Weights of a small transformer language model: 3310 steps.
Each number is 128 + 32 x the weight over its row's rms, rounded and kept within 0 to 255. Layers, rows and columns count from 0. The size above them is the row's rms in percent of the matrix's.

# layer 8 MLP down, 512x1344, rms 0.196, rows 462-511, columns 576-671
size [ 98 101 101  97  98  97  98 103 103  95  99  98  97 101 102 102  98  98  96  99 104 103 103 102 100  99  96 102  96 104  95 100 102  96  99 100 104  99 101  97 100  98  97  96 101 100  98 102 102  97]
[[179 126 152 141 138 191  99 115 133 142  95 101 131 142 101 108 144 107 163 122 105 137 101  65 113  91  58  51 141 129 120 151 106 132  89 101 140 155 100 125 122 134 136  71 180 126 115  74 171 132 137  77  78 188 112 161  91 151 125 138  99  77  84 128 128 181 169 125 196 103 131 135  88 102 119 133 112 138 146 111  91 181  79 145 145 139 154 101  86 120 101 129 152 166 115 146]
 [160 130 117 162 107  88 131 102  28  63  98  88 153 133  82 130 149 116 105 127 124 105 161 101 167 156 121 119 133 136 208  93 124 133 105  99 189 145 119  93 182 118  98  95 204 104 129 152  53  86 117 108 138 153 140  68 105 114 163 119 162 173 133  91 128  87  65 123  97 164  81 187 101  94  74  88  75 144 112  98 109 140  86 118 127  94 173 130 124 105 102 114 125 110 138  82]
 [121  97 110 136  96  73  98 164 165 183  91 130  83 146 147 120 122 146  96 131 133  86 148 122 161 170 121 139 130  59 138  92 100 124 132 147  84 125 144  85 134 167 217  73 162 125 100  92 128 185 140 114 127 113 102 140 134  94 137 128 117 116 175 135 125 138  35 103  71 125 138 124 148 108  95 130 118  96 157 162  75 167 158 164 184 131 121 145  67 145 162 140 167  53 163 157]
 [126 134  59 109 169 177  84  76 158 113 137 143 132 207 124 106 116 142 133 184 188 102  55 190 188 174 113 146  79 140 158 126 124 120  73 136 109 148  99 145 103 132 158 149  99  68 129 146  79 152  81 105 119 166 137  95 106 161 102 150 187 110  85 107 119 100  57  96  86 177 156  94 144 139 123 159 109 120 138 152 136 138 147 161 107 164 142 136 178 166 183  90 124 142 153 150]
 [160 112 117 131 114 181  96 105 153 116 117  90 146 154  67 160 131 171 139  70 115 123 137 117  97 150 179 177  78 147  82 107 127 155  55 164 154 144  87 131 113  89 157 148 106 120  95  80  99 120 119  91  76 136 151 175 169 154 107 152  91 104 132 150 159  88 103 105 122  80 123 136 130 100 143 176 158  82 171 131 118 146 130 215 125 182  94 108  94 164 163 116 103  98 157 133]
 [111 151 185 141 105 109  83  96  55 118 150 150 133  91  76 161 143 159 116 118 182 144 104  64 134 170 162 143 134 147 146 150 166 145 109 130 110 129 190 178  72  98 120 121  95 110 179  76 111 157 109 144 152 147 148 116 169 151 109  82 101 214 179 181 151 142  54 135 153  62 156 179  86 138 166  94  68  99 114 138  48 100 164 158 134 159  93 120 123 162 127 111  93 140 123 147]
 [ 95 137 144 140 120 103 145 122 131 157 185 111 141 135  84 148 147 125  90 128 162 113 118 127 106 114 150 113 165 145 166 171 176  74 154  80 174  79 146 134 191 155  85 159 164 167 152 152 125 130 135 123  75  92 113 120 137 127  88  95 175 139 184 127 152 115 127 123 147 116  98  77 122 111 112 173 156 103  86 122 152 126 157 111 100 147 109 134 187 115  81 144  68 196  87 134]
 [103 103 185 162  62 128 123 114 120 125  78 149 132  83  94 156 135 100  74 188 158 107 107 140 139 106 131 171 134 138 138 135 130  56  63 133  94  82 113  95 142 136  88 116 139 167 100 141 122 105 136 138 115 200 136  84 161 120 163  99 116 151 119 102 176  91 115 113 159 122 170 158 138 125 128 121 104 109 151 135 119 105 109 120 122 110 140 142 124 181 163 135 125 106 127 194]
 [108 127 173 102 159 105 141 126  83 134 151 114 145 165 100 145 132 103 112 129 143 129 165 162 120 153 126 142 139 136  65 102 130 113 146  71 172 203 147 164 140 130 152  76 133  67 122  77  73 151 128 116 156 164 127 202 141 120 100 147 148 152  98 128  93  82 178 102  93 182 123 123 149 186 164 127 169 124 153 136 112 134 123 193 150 174  53  86 120 136  88 138 122 122 169 165]
 [161 115 118 124  73 107 191 104 159 140 110 108 177 135 106 123 137  93  97  91 134  77 109 162 152 104  90 140 161 172 135 134  96 116 129 165 116 111 115 120  80 112  95  61  93 116 154 169 107 159 143  63 151  77  82 186 125 175 157  88 159 149 167  66 211 149 149 147 127 121 154 129 166 101 181 148 115 128 137 122  93 121 157  85 141 118  96  51 126 159 111 170  90 150 115  76]
 [108  90 191 134  90 186 147 193 171 138 150 153  94  57 152 111 169 164 149 158 109 145  97 136 150 140  94 131 107 125 136 183  50 170  73 146 105 155 102 101 156 122  81 132 117 154 123 132 115 129 126 117 106 138 128  84 148 145 138 113  78  91 124 125 101  84 120 105 165 106  72 128 158 154 184  85  71 129 135 139 119 158  87 120 120 131 122 146 125 123 139 125 106 158 126  78]
 [ 90 187 108 143 160 141 118 162 102 157 133 147  77 148 144 167  99 124  96 136 136 168 115 106 152 154 115 182 112 137  68 122 112 137 142 184 196 159 105 112 132 112 155 135 182 156 115 104 143 157 152 156 135 153 114 124  97 141 118  86 118  83 130  85 127 123 153 138  80 114 108 198 114 145 175 136  47 152  71 153 105 110 159  92 139 137 130 104 107 156 232 116 129 149 100 102]
 [171 143 128  84 132 191 119 104 107 179 145  93 130 132 178 117  94 133 112 161  79 141  96 147 125  63 115  63  99 105  72 110 214 135  89 162  97 128 145 112 137 159 129 141 144 114 167 159 144 102 166 123 159  91 143 178 172  78 120 118 158 155 141  90 179 145 169 114  94  96 122 130 144 157 133  55 150 118 144  66 111  55 137  68 126 131 106 141 130 149 205 106  96  93 107 106]
 [185 197 140  82 163 102  87 104 104 132 116 105  69 105 149  91 110 131 177 112  97 165 168 134 121 151 109 124 132  60 175 156 105  99 122 172 145 129 129 147 169 117 149 112 168 202 178 153  99 102 165 165 135  70 135 105 101  95 117 161  99  31 149 119 137 143 149 110  86 171  85 144 120 134 105 143 121 170 140 191 155 147 115 104  89 113 126 104  98 102  95 140 179 145 149  96]
 [102 145 182  97 128 140  74 141  67 113  99 151  87 146 118 159 136 172 181 101 113 119 138  70 131 130 161 119 107 100 167 131 144 150 121  66  89 100 155  30 150 142 140 152 182  80 123  83 130  98 120  90 134 138  98  77 164 175  51 149  80  75 171 180 202 149 165  76 172  90 127 164 128 144 137 177  65  91 131 101 136 126 157 109  98  80 127 107  77 121 241 137 143 189 161  88]
 [ 85 109 109 161 175 119 108 143  72  74 129 138 174 135 125 123 228 108 151 129 120 127 149  70 137 115 161 178 144 166 186 157 166 170 124 164 144 185 154  73 122 105 193 112 212 103  95 135  65 165 136 136 168 160 104 123 133 128 184  98 169 168  96 100  92 146 157 134 150  80 153 182 120  77 170 126 129 103 175 109 120 142 179 143 107  66 138 140 221 121 179 157 137 171 141 134]
 [161 110 124 113 145 132 123 178  98 174 113 178 116  93 154 140 152 167 191 140  98 115 116  93 123 160 152 134 171 135 145 147 169  56  90 207  96 121 174 138 155 154 167 132 116 140 148 123 124 143 159 148 131 129 154 129 165 146 129 145 158 120 124 185 139  96 104  86  99 134 131  94 168  55 235 220 144  83 157 181  74 101 162 115 108  90  83 109 175 162  95 127 110  92 136 156]
 [164  92 119 180 107 146 127 100 176 146 179 141 165  69  84 118 137 126 169 100  97 112 135  77 147 124  72 141 167 111  99 121 172 109 150 131  81 154 126 186 164 138  89 176  77 144 134 190  71 110 145 144 121 142  57 161 108 104  65 150 159  95  74 135  97 155 158  83 138 127 150 108 138  95 131 157 128 135 113 114 161  98 124 106 153 122 109 122 173 107 173 138 181  83 140 115]
 [129 146 112 118 134  90 123 106 198  73 167  87 156 174 109  82  48 122  33 173  66 160  63 136 106 134 163 140  97 105 141 103 138  89 151 129 124 143 133 113 163 113 126  56 113  82 141 124 101  74 136 126  69 140 150 152 145 128 159 157 141 122 132 123 126 125 165 124 157 160 171 125 228 139 120 151 134 137 136 129 163 166 192 132 112 131 173 132 116 137 167 134 141 127 100 117]
 [160 151 128 179 187 118 133 141 119 157 108 132 160 133  76 188  84 136 206 162 168 168 133  87 172 122 114 121 137 162 151 140 159 110 182 157  90 102 175  79 117 119 134 133 137 141 100 170 144 141 133 118 144 165 114 116 164 174 135 119 113 139  66  76 114  71  82 178 106 109 122 172  86 139 109  93 181  85 116 175 183 173 121 122 162  98 160  88  57 135 189 162 146 163 106 150]
 [116 142 119 163 129 156 113 142 141  90  97  96 102 128 104  82 124 198  98  60 142 133 128 105 142 180 135  73 102 131 123 107 143 144 172  89  94 113 107 150 168  97 191 149 115 136 146 108  63 124 135 141 109 163  77 112 110 133 128 149 125 168 126 128 130 135  90 135 193 113 120 111  84 100 112 154 116 124 178 140 125 135 137 114 126 112 138 236 107 116 154 115 122 154 133  54]
 [101 155 120 147  78  77  94 107 101  75 138 123 132 103 168 164 107 152 142  99 120 116 114  64 108 110 157 116 156 109 121  84 125 133 146 106 185 110  42 120  71 105 137 158 136 100 161 170 163  99 155 126 122 115 136 105  80 124 152 188 183 133 122 120 113 139 140 106  82 120 151  67 146 141 109 131 125 140 107 121 160 181  99 139 114 104  93 176 135  72 165 176 185 128 154 152]
 [ 96 112 126 117 118 125 123  98 136 167  86 196 133 153  71  90 126  78 148 155 102 159 110  96  55 111 124 132  72 106  43 141 117 107 110 117 144 119 148 117 124  94 119 165 115  69 132  98 108 152 130 150  93 155 125  97 122 160 102 139 141 166 171 108 125 110 137 120 141 144  67 144 139 158 195 151  98 161  91 130  75 115 125 141  89 214 100 170 139 141 100 134 107 132 115  82]
 [104 146  58 117  99 179 120 116 105 141  98 136 123  92 197  99 121 116 119 128 155  84 153 147  90 215 156 142 122 130  65 169 108 115 140 158 149 160 112 120 100 127 164 124 117 104 110  28  46 126 125  81 132 136 148 118 131 191  94 118 121 139 125 149 181 146 133 151 152  90 149 121 187 135  93 115 130  90  87 116 154 132 106 133  86 167  77 138 156  82 107  89 142 106 187  23]
 [142 176 136 119 166 148 222 146 103 119 145 146 100 167 156 116  57 138 130 148 121 114 163  85 196 130  82 113 118 108 197 110 171 157 140  84 119 146 147 158 104 152  82  81  61 184 133 120  88 127 120 151 137 181 170  90 177 148  85 139  65  57  97 130 101 133 118 115 151 111 132 126 102 138 164 172 122 115 147 145 153 153 108 109  81 169 140 121 118 122 161 127  99 113 127 133]
 [120  94 159 103 188 111 116 140 117 145 102 144 158 101 204 148  76 111 159  35 166 181 109 130 141 104 167 104 146 160 165 158 126 125 132 168 153 130 111 136 141 141  62 121 242 101 170 147 147  66  95  78 141 119 171  97  96 136 143 151 160 119 124 122  92  97  90 176 143 154 143 163 123 127 133  51 156  97  98 113 170  84 123 206 191 129 144 101  67 101 186 101  84  94  84 141]
 [104  92 129 138 107 151 112 112 131 148  79 142 158 130 135 125 159 143 135 111 179 153 149 137 105 151 128 213 127  93 172 113 157 145 156 109 153  86 125  88  94 149  48 130 167  65  82  73 105 127 118 113 132  99 162  76 175 176 136 133 134 160 147 133 122 135  65 100  68 104 160  72 137 197  87  86  83 114 124 171  80 128  80 153 110 121 111  98 156 124 100 133 106 142 116 137]
 [151 176 116  78 103 115 112  71 161 115 156 102 107 150 135 141 102 132 236 101 123 132 128 136 132 139 200 119 110 189 164 129 131 124 113 117  99 140  46 122  90 127  92  64 122 184 157 146 172 121 130 157 137 128 103 135  88 140  72 170 138 138 183 126 117  95 144 148 117 111 161 153 122 154 126 157 159 169  95  84 143 103 107 133 109 137  76 119 118 117 145 133 151 103  86 107]
 [131 183 164 148 136 127 139  94 113  66 116 205 146 102 117 146 150  97  88  83 128 159 132  74 192  80 121 135 118 129 105  59 107 150  94 138 144 135 141 143 209 139 177 164 162 124 153 151 148 152 121 155  85 106 120 193 159 101 141 104 158  61 188 137  93 127  79 167 102 102 174 174 142 131 158 137  66 143 141 124 129 152 106 104  95  92 118 124 110 124 142 128 111 168 143 114]
 [126 103  79 119 125  63 131  91 107 119 145 134 174 156 139  66 104  98 103 115 128 115 121  69 118 184 145 156 133 117 100 101 159 163  95 100 174  87 125 111 198 172 114 106 129 106 147 110 150 109 200  87 217 140 179 145 154  82 184 112 152 126  46 152 151  87 144 164 153 105 134  96 136 135  85 194 138 164 149 102 136 138 172 136 130 157 151 196 129 143 138 101 154 109 107  98]
 [150 110 177 100  94 114 126  88 179 157 120 166 116 113 173 107 137 128 148 152 108 128  78 124  85 115 173 143 136 173  99 118 158 132 118 116 137 173 117 139 168  96 133 194 137 129  88 159 149  99 110 108 153 105 172 151  93 153 115 136 149 153 152 132 148 121 108  47 139 110 165 100  77 178  73 124 145 103 126 133 153  97 115  96  97  83 102 111 148 131 134 111  96 144  91  80]
 [124 126 101 126 125 184 110 182 147 130 172 117 126 147 120 151 108 169 101  98  87  80 180 105 100 134  86 100 138  98 178 126 117 143 148 137  64 147 124 131 108 146 127 118 111  96 104 154 153  76 202 164  64  30 154 121 158  66 159  84 139 138  81  80 152 141 103 139 144 148 105 117 191 124 178 168 145 124  94 136  83 122  96 115 137  69 132  92 130  63  67 210 178  54 145 114]
 [122 116  63 129 104 154 112 174 178 115  76 114 147  97 124 142 134 128 130 170  68 152 138 102 177 139 117  67 127 184 141 107 113 131 198 180 116 103 115 148  93  95 111 147 127 146 166 180 124 122 188  73 125  97  68 135 172  85 174  96  88 140  45 160 135  99 143 112  71 129  72 140 105 145 137  53 131 114 130 146  36  90 138 161 122 101  95 146  77 129 131  86  72  73 141 135]
 [105 156 134 153 103 125  95 148 144 166  68 149  86  99  94 148 114 120  95 139 164 165 105 133 143 199 171 155 121 132 153 185 156 164 115 110  95  87 115 108 105  92 158 104 127 150 135 117 130 161 165 138  80 142 134 158 111 206 171 134  87 118 108 196 135 164 147 129 194 111  83 120 124 159 131 122 123 131 152 146 126 142  92 126  84 124 131 129 162 126 186  77 138 136 129 120]
 [141 113 117 142  77 102  94 149  90 152 161 102  75  93  97 159 108 169  71 167 145 134 170 160 123 180 176  96  72 126 186 166 111 116 158 117 142 141 141  99 126 134 123 144 149 106 155 110 115 135 104  82  89 122 127 148  74  73 157 116 124 165 163 159 120  93 136 148 131 127 113  90  86 149 145 155 136 124 107 148  98 139 109 150 188 115 163 116 150  75 171 170 124  89  94 140]
 [104 107 105 134 170 106 107  91 138 137 137 140  99 177 204 187  82 134 190 100 144 116 113 160 123 119 134 160 155 112  98 156 154 116 182 127 190 119 118 125 123 123 105 143 189  94 117 198 183  65 130 102  94  74 186 147 179 125 162 163 138 165 107 102 155 161  89 125 177  85 122 151 173 218 175 154 102 178 140 125 129 139  65 151 133 121 102 105 130 127 139  84 109 107 133 143]
 [ 96 150 110 142 164 138 103 110 113 176 130  93 161  84 219 117 144  96 114 137 104 135  80 172  67 112 136 113 129 133 126 135 137 116  73 153 122 100 102 144 123 127 120 124 118 164 123 107 101 154 102 144 113 104 102 137 170 100 166 114 141 150 188 191 133 166 115  96 164 111 163  75 139 140 140 105 171  58 122 105 127 135  97  75 123  86 131 156 172  97 144  94 175 154 133 117]
 [106  57 141  53 133 191 112 111  78 180 132 159 169 192  90 127 148  64  57 142  86 111 136 130 145 118  90 132  84 138 168  87 164 143 149 122 128  91 135 116  63 141 125 109 140 162 127 107 134 170  93 158 136  86 157  59 100 127  71 101 106 169 156  83 133  97 158 126 119 121 146 104 117  96  99  64 142  51  74 136 139 185  96 138 115  83 117 109 140  85 126 122 134  57 180 106]
 [123 112 131 151 197 114 188 148 163 128 152  55 122 100 129 104 111 140  46 172 207 114 146 106 138 187 102 157 207 139 118 130 143 127 143  77 120 142  94 108 155 106  67 124 117 140 136  65 147 180 120 149 169  65 103 141 100 145 142 122  62 108 123 164 153 142  71 114 114 141 157 133 109 140 104  81 109 111 134 146  94 122 157 172 130 192 181 177  67 130 109  90 126 138  98  94]
 [126 105  99 103 161  91 112 137 111 101 142 112 212 112 165  92 138  95 102  75  68 113  98 123 130 155 125 179 114  60 180 131 191 103 104 121 143 136  87  97 134 141 125 140 164 155 118 124 153  95  88 143  92 106 161 143 113  79 127 158  92 125 105 112 146 148 127 118 107 108 115 153 141 115 121 108 124 107 151 105 112 128  66 189 123 140 156 101 161 120 175  91 101 109 150 118]
 [157 142 100 105  80 134 110 148 160 173 118 156  96 134 111 154  87 108 238 134  95  99 138 156 156 132 169 134  56 139  67  74 153 150 165 161 103  93  88 161 121 182 165 203 147 116 128  88 194 153 129  66 160 148 119 124 124 143 108 113 140 157 103 133 109 123  87 137  66 135 150  98  91 221 120 139 141 165 137 147 175 130 120 144 167 156 114 123 101 153 112 159  43 161  55 170]
 [109 131 122 136 156 122 171 189 134 132 150 180 169  78 169 138 116  91  95 157 164  75  79 147  96 112  74 153 147 180 159 109 129 116 118 169 133 108 154 190 129 129 120 121  58 125 139  88 136 108 133 150  86 102 138 141  83 142 102 117 141 144  64 179 140  86 107  45 110 102 171 131 138 144  90 121 215 141 111 124 169 131  99  97 188 121  65 102 161 106 102 118  92 145 158 106]
 [143 110 117 127 115 112 114 152 150  99 106  86 137 120 118 147 167 140 128 126 157 173  83 141  96 179  79 125 137 149 103 126  79 167 148 108 171 172 160 102  72 128 173 146 131 178  78 122 178 190 135 124 137 151  61 152 141 152 166 141  94  98 136 141 119 107 139 124  82 104 126 110 141 113 110 187 128 161 135 155  98  77 124 124 172 140 150 111  98 129  99  80 120 144 117 111]
 [151 132 125 133 209 114 158 139 149 177 115 119  95 133 102  98 121 101 101 118 122 113  94 154 106 154  42  66 156 191 119  73 118 126  96 133 126 125  76 133 128 171 159 142  60  91 162  48 173 131 128 167 195 178 117  99 169 124 139 147 175  96 108 152 120 125  81 107 119 104 118 114  92  80 158 128 162 101 207 146 134 159  75  46 116 171 123 107 140 120 147 142 188 124 125 102]
 [135  31 139 106 114 129 191  96 148 150 128 141 122 164 142 133 179  99 211 141 142  83 139 121 142 135 157 122 165 131 173 108  95 113 120  76 139 143 137 122 106 122 129  88 151 133 156 170 141  61 169 157 138 100  83 124 105 123 104 126 142 104 150  95 111 143 130 138 101 100 114 128  91  58 113 145 129 132  95 140 150  77 104 146  70 128 126 218  83  96 120 176 127 152 189 120]
 [140 141 114 123 103 141 168  86 174 127 116  99 107 118 119 205 192 127  67 158  73 136  84 136 158 101 114 128 140 118 110 143 110 109 129 168  78  92 153 131 122 123 151 105  95 108 149 116 172 131 157 113 110 138  50 153 112 103 121  68  92  64 155 124 153 103  91  81 192 117  76 177 112 103 177 130  77 145 180 114  93 150 107 142 127 103 110  82 151  90 125 125 145 124 186 119]
 [ 85 127 159 149 209 118 111 155  75 100 149 125 120 130 148 121 144 134  73 152 124 173 107 151 155 101 185 115 179 131 113 115 114 138 122 125  50 131 158 150 122 147  62 117 110  81 106 133 123  92 144 143  98  99 167 170 110  69 102 119 188 138 143 125 172 108 100  45 145 121 148 150  72 116  88 140 145 145  88 162 105 140 148 123 126 169 146 109 162 134 154  58 105 137 117 132]
 [ 88  69 100 103 102 105 108 173 138 112 105 152 150 145 151 114 109 107 130 144 159 146 124 115 105 179 153  80 125 114 104 122 120 142 101  82 137 151  84 142 150 163 146  97 102 109  84 136 172 140 118 163 146 132  97 163 151 112 186 151 147 184 125  91 162 107 160 108 136 115  82 130 140 149  96 200  69  97  79 128 118 185 112 119 118 116 103  69 175 120 106 137 107 103  92 117]
 [120 105 114 125 139 125 117 107 190 103 154 110 119 100 102 137  68  72 172 114 137 130 158 115  99 129 134 141 116  65 196 104  99 104 144 113 103  95 120 112 115 141 148 166 110  83 124 107 169 117 110 151 108  84  69 150 119 180 152 144 140 165 107 157  91 140 161  99 139 182 126 148 143 103 156 124 187 138 130 125  68 112  89 160 143 112 129 117 136 139 118  86 129 189 141 118]
 [100 159 157 133  82  79  92 199 136  94 121 160 117 116 162  68  64 124 140 146 118  83 149 114  82 133 134  95 155  87 142  98  87  87 110 115 129 198 151 124 136 163 130 110 153 151 154 129 136 109 172 179 133  89 165 125 124 109 146 159 154 163  78 158 120 131 152 195 157  78 123 161 126  85 190  95 158 117 175 139 135  73 144  98 123  99 180 145 119 120 115 128 156 169 163 181]]